Weights of a small transformer language model: gated attention.
Each number is 128 + 24 x the weight over its row's rms, rounded and kept within 0 to 255. Layers, rows and columns count from 0. Numbers have three digits each. The size before them is the row's rms in percent of the matrix's.

# layer 5 MLP down, 128x512, rms 0.0789, rows 51-127, columns 128-191
096:148133138082135107118116128152160136106115181132133143128098115189103125135135091174130104124150150118133142118105139143161149108137167122133103110136095125164148128100127108151154140124149145
094:122109125148132158113095162115115171140121094166142210119096118109111121144106124134127120154160079137133052132138149085122170143155102157129113125068146157146094141146156098132111126126138119
099:114115139164165142155092146079136123147156088130124086121096130123135099120165141136121138163092139101136137131169138137092165163110112129098128071198064132139129141108093097137151129110131172
103:128082155140135131151122119140104098133123127148118122118120127166119139143096150090096094111081127127115145126111133123119171131157112105110138112142111137144140132126077155148178117172100134
098:116143125111137143164162168160149131130109109143061102101140109166097120114126106104132137102131100116149104105103162073161142176121116120114103134111144093143164150141182117095132166107123106
098:154089114138105128127143176089126171164104106073161137143084113189114104117137159124120118114132099126117087146126114168165138065060086080110175120158158151158131160167137151173120096105136136
110:181141169140114153117108128181119175093104134115122129139127132161124103123168087114142135100106133103129151168125125151089190140102122114144100112111127161133137162127153139169094170181147140
101:158116100112128108128145151119126176102158102093121108115142137110125163093129112130143107121124162119110114136171146148130097127138099163138140121143114106138120122162156144110131086102139104
098:178146144140162132139119128157121152138168072108159114131154129130147142121135113115144147167148145183114144129147092116117115136189131162098157124160124158106135149129137105097141112135148129
097:151093169086106108109133102124126127123114124135075136152120087157139150115109115131110115141133064169108152129122145112158124169143147127163108166123123095066121152105112136122149115166151083
106:043143105117128096091145102136125104146139154112094153083094188170118128170164126125118134147147147113132128115151136162121131086086163141145137132138107160116130110133158096134107100126157112
101:120159167098125131166114145158099122112149112151134117146122135128137118123148121112170132124109135137157140108105145101140145084110126103143151105157138117155094121128147141112122115141116157
100:126133105125139144107121168112119151159149153147103189093146133128097174116136148141117115130153109126128123152132166088155134151117173123103106117064081144104126131152100134126140157164131105
103:118124125129132134126140166164131114094151152124143123125133139073119121135099166140137125152132104144127112182109116127141106136128107188138143124150121108107081140066149112090115090149104100
101:145127126106111136136139126103100142115104135103068128110090100093177138160130129144121144124100097149160138132106141139103128101124111088136100181107147156125141168110136144138123130077175117
111:132129125141080118144116156116133139140134158100165158143064136129154155172148193116138134139098131149085160167102133128091091119125156116141132144147139137120142155130146093153132110150115123
103:138164172152121094152099102091128152099127127093134086133144141113131107121149164176148169115142151152125150122166124151169093092168129139142156154140132130163161099073110152171111136130101152
105:158162088160127086147117152148157106103106119156116114092153117087126128155075140121144102115147158144148123100153168112109121141126149148105143122148123160164132077141083159133142117115158143
103:081110128122147080130130084118159101161116133170127118143144120128145084138121128136134092166107116139144089114160137089078087099139120107097080151092148136141095146126145131112107147082137088
100:136101122115117167160155123134131102134141122120126103128180119080083157135137136128123125091150144107139129141128094127146134154183075144122081149108138130171092113119159107100126174140101142
101:085105052119117162166100097141159134154152144112138152106101138166147160124151159133113157119135076136137150120144134113105109164112137128155176156127137119127119122113134114109146125105135163
099:138141129105112099069101124155141143141142135158104136143133168140167126128126117113123142134125148134105091091153142087125126169104103108132159110133141168114084101112137123135117102154117111
103:141153165123144148143095161117115117165139157150121154100134145142135183138169121151139123125120107133146150138100155140129089096138133143136153136151178120152150105101098137094109164123168117
104:151095154147131142112162146152177131113150095183094144129132167089118125125110120109092090139132125115166169066106130119111144101092128112085117159149136111122156141122131138105155103094130154
096:120156115159150112092130184154103132132073153105103126132140171126098086161112130122139126132140135104100156159088092123103140117146137048085201131129132100090123154149148112111120152100169150
101:161180130143154125124109146092146108129122183112142127101168147136123103112124109136100161175152143115155105164108153148113125095125133180182128140151086133116135151148093162127123126138124105
092:153163137085143137152122155152105141098125113174134129120134149122086076134112113108139130141164107101126106150130129122140111133085134119121150154103094099140146097130152129135125135078141074
095:121131088134123159136113086155110120141141145097126119137138163153129105126140148135150133054052117144103109117086150153085129115124146121130126121103139094131113143149149162110163117134155154
101:183137151144122128164084118142135148158151115107141089132117124141119141182123163148110144104136120125141139131115112116146148136129152165152104128145130121147143153141080095153138130139081108
101:096094128173108100120145167120158135124112133128181130105118139134130178104082085125119132177131122158121096146150159117125106094161125125160114112075110168139130121127096157101105081130119156
098:106122183129117086133133114099100112124113133117151147137140144139174147138126115148145118113106157161154160073166138169133089142163130102106111151117103149132150105120104128112106117120139098
097:134143149135158124113099101174109090119064110102092133123121120122147147068155122122106157126145121155097100111144113102130138146109135113106146143156099106115141076120131145150097133126116128
102:121159122185152105120140130095151097130135089109101092138100135097149159119145161124119138144161115140162134117123131106121102128100111106136135179139150099143144093124135140121152122130192130
097:131121123119110101130100111126124145087154166134131120127146123186097111166140111101182133136087140101125124113133145104154150157165120116123147152132189122135067096093102074126126108094143128
096:108124179123150145113143124136180091103107112157146092126165135115123120113090097098129171142164112134117116133135122100116119082127093113100132108123131092099134141088105126122117123119126121
103:142098117116113143115135123137085154153161125147142158132134124106146160191083100107189106131117108147153148079178133075146106129087144165165129117141156106152107097107140138155118188114119155
100:126115133124119118136108146134116112137127107108118099117120123162116125110140137142154119119133157118119150125165096141094111147126183145098151150145085134103089113100130154145159113117124116
101:144106130141126092134158063144094141133141144106087136132131121143159104129118150131108134146130104145125114133121160148124116136139128119121145157128095141156113102180121144156081108147125079
099:096172103113132147075124114140164116099116137109121123142121148128118160156100120110126144138165113109115113126135115157140135159133140099107159089099128091142164092137113118111116131138106106
098:157150122172090110094144097086120088124133162157137102149114061121137140150160131162128171150163116136132126112102152111162128147139179161151114121152123106123121127155122126133137142155167174
106:116140126091091142157102087108131118171094130160155131120125132103138122127121089144101154102123161120111127120119119104148146143163153108053120139128098093174122170147163155140122119120120122
096:113117093097118141125144138103137184144115121133121137113127127079137078122159091156135173110107114160121086117125098120162136149118160161185157120120131128127170136131121136158165115103134166
101:163134165181158127132136155135133112109124133163122144072164119139114123121119108128150164135118116127145087171075101138094142122144129132131133094124103106131084128113144135098092152168137125
094:163129130141112092121121081135133092143153137162123120152149106105097084126156131147083132182125151145202129110132122124134135176151134091144142151133180117136138078163100141105148186125122113
098:107154153158118138123125146107107127108157160141117143142111153111122161132131117104149124131104100108152092074100094151125135109135143162130153132154140122111105139119160121078118114142098149
103:116166099129172154127116161118149151129136153102151155166148169131142122156152113115139134090111124155106147126129149098156156143086146080159116144109132145066101129144142138086131150126128139
097:138115128136178120127124161125118130078101157146123118129140178105102117116135094135091142077184137127123129092133076120100115132150171105134106134132124145122122122096137115149122150152126110
095:148134169162127135105123111124132108128125128140153182133079121108139171139129163156121137153175115157179104150142137168111186113090115146151110077143127148171143117136142117115177097149100131
098:157129099088157137079169142149181138137121145143153164138113134138147089117128138145117121084147139175129199151131092116116149074150091130098121104107163080181118135096164081152074114121145118
100:103123068113065121150147124133130155139187155147127156155115101112144139053132117100123118126121138135143124163148117108121131147110143103140098120107128092145133090122126106159131147092141152
100:145096160105157101087123123116125155141133094111147148120123154134053112109049134132110111129128120124141083090087134096159141133147105149111102137083155129090145159158085140121151119098169167
107:117134124135118139172160146133135106154158156126118119123146133167157155126144081135109090130097092154087126120118164155114110137115132139143173093139120082147113106140114154159122115138125135
103:073133147095111130108140145161126090119120118148121120130099085140146088106141095094153172134091149179161134126109085074146109105141175130106170098131124108125102118105146128114169120131088121
102:122146156157117153120141073129105127155134134110169111128160111163112131114100098104134120140145153192117125156124172155138088147120129149132136103137125168155130125122149139114141174108068164
102:134130149105112097120112078126105155157134128159119122126177106152122131115139118159106129108173085102154150120166163071150131113138145145102095118116092132134119093115175156175161115098132123
097:090097111157138108116143154140138110079115133163116144137136125146120132086121123110124109128167099087109138092155054148131095121159158099121102115145115121100129094095098137127120128126114137
102:162108126134104135114158095124103112088093117131157180124116144156149158122162134129100135126142132117133139137101128120121127097138113124140118151118131111131124126140129128127119131117103127
099:077109146131131092125127158192125131131139160144174140128131157120165110129163126139099084080170135124138123214136137172135105106130094118164071106174161134118136085137148118118142131142125141
101:133133101143135153133156109123101098136097156111155069137183126143097104130115103108147140160115149113130138107152125124156144128106153132145132150153131156110177134127137116136138155132125161
100:148127129178140119132109131093191148109109140121120121119161081144156129127101113122155096098119151152135092118102138123077129088131134103159129169128097103128175107154130144125099128133108156
104:126092100096117096172154099100130108159140155113092136100096127140156115128118119112110126098155142121144159163119127099145115199119144121096077117085139152104116176075170168130109077103127119
104:152127121147132100114106135114111128080109148162135111101126122119071143165170156136106166143149073119111122094099106122123147132134103122126143165145151130144131156119118121145138106106117147
095:118134127135081078131117123113070106096141171125068134131129182145116137155139115119148131094136129109138108081117094146122120161141113112115139144100129124100158164104126108115117137141096127
101:151116138166160121118132098077171121130135122136150162090116108127151163117122083144135139104150150136134102144108140147118150113098132099143175131117154138128162108132129099108126149087118133
095:114101154114115123097138147170127135114133134113154086166105098131108114154113129102166143145102138122104083115142129164131103113099115106130115136184155113129105141116119086112129130135097127
100:116134159128155132101121140125098161087169168146107146120104101126127110098155139142111104107137105137106150091132132144139132070133126176149130111135132160121134127131159126123135080144113118
100:104117129146142105125126112154115169126128128157110142105124108152139135093151160099145120114159099135140098136084101131163122151156114142103151135152110133091095151153133101151146164138076152
096:072103134133144162077131125133126105148099112096129120133166109134162114097144150102118118140105113089089151107122175155148148146141111091118103095140130136126139131195118104150145116133160091
102:148122118103112129164094120102131120112143146095121080141149142071129120128091173080122109156096161152135167130137123147105154159128110153150147137142129133162135116129123098136100146143151165
098:124142151134135130132113119174104106147164129107145196137175090144091123099110125172175138101151138077164174141083125094152131107120126168148098104129076126146131181114138135132134101188137133
108:122146153159109137120139139163096127165156094104164114180113141102103107110117113112097119125159113165151135146130100108129130151148128102145087115123085154154092128122115118095093105097058091
099:145140126140115146111143140105141113135109144122161121129156175125149132107176138144107114133077180129135133126100142104080163084117072149124094129086066109150154106110141086108132114120199095
098:146137151118101125185149109132097155135142141134099112127068149132150146139128091128154108141108144120118168114121092130146098137111088080120155065144126124150116145108108169153130168137122131
100:085145105117143097145141137141127100135141163150141108118129156084119118130116142124152116140112147130136156153130165095104133133122116142172129135152166155123128158160132134138174156170147156
108:089144089133159072108123103134113122148121084140133095108132114144169132117130166137154096118108149091120133121137199157144150126132148115102103112109084155108078117101101131148128118124161112
097:155136108103103135129158138133135124080123121130140074133132105094193149146122150129142113157103110151112171155090133108141125111105111104116111128140067120104127111149146134137109107178161121
101:086096122154133121083155189108181115084096106133121146157100136120138137141110141173122132109127091165105177136130137158125111159135158110133161150114122141125116143130155108135099095142110173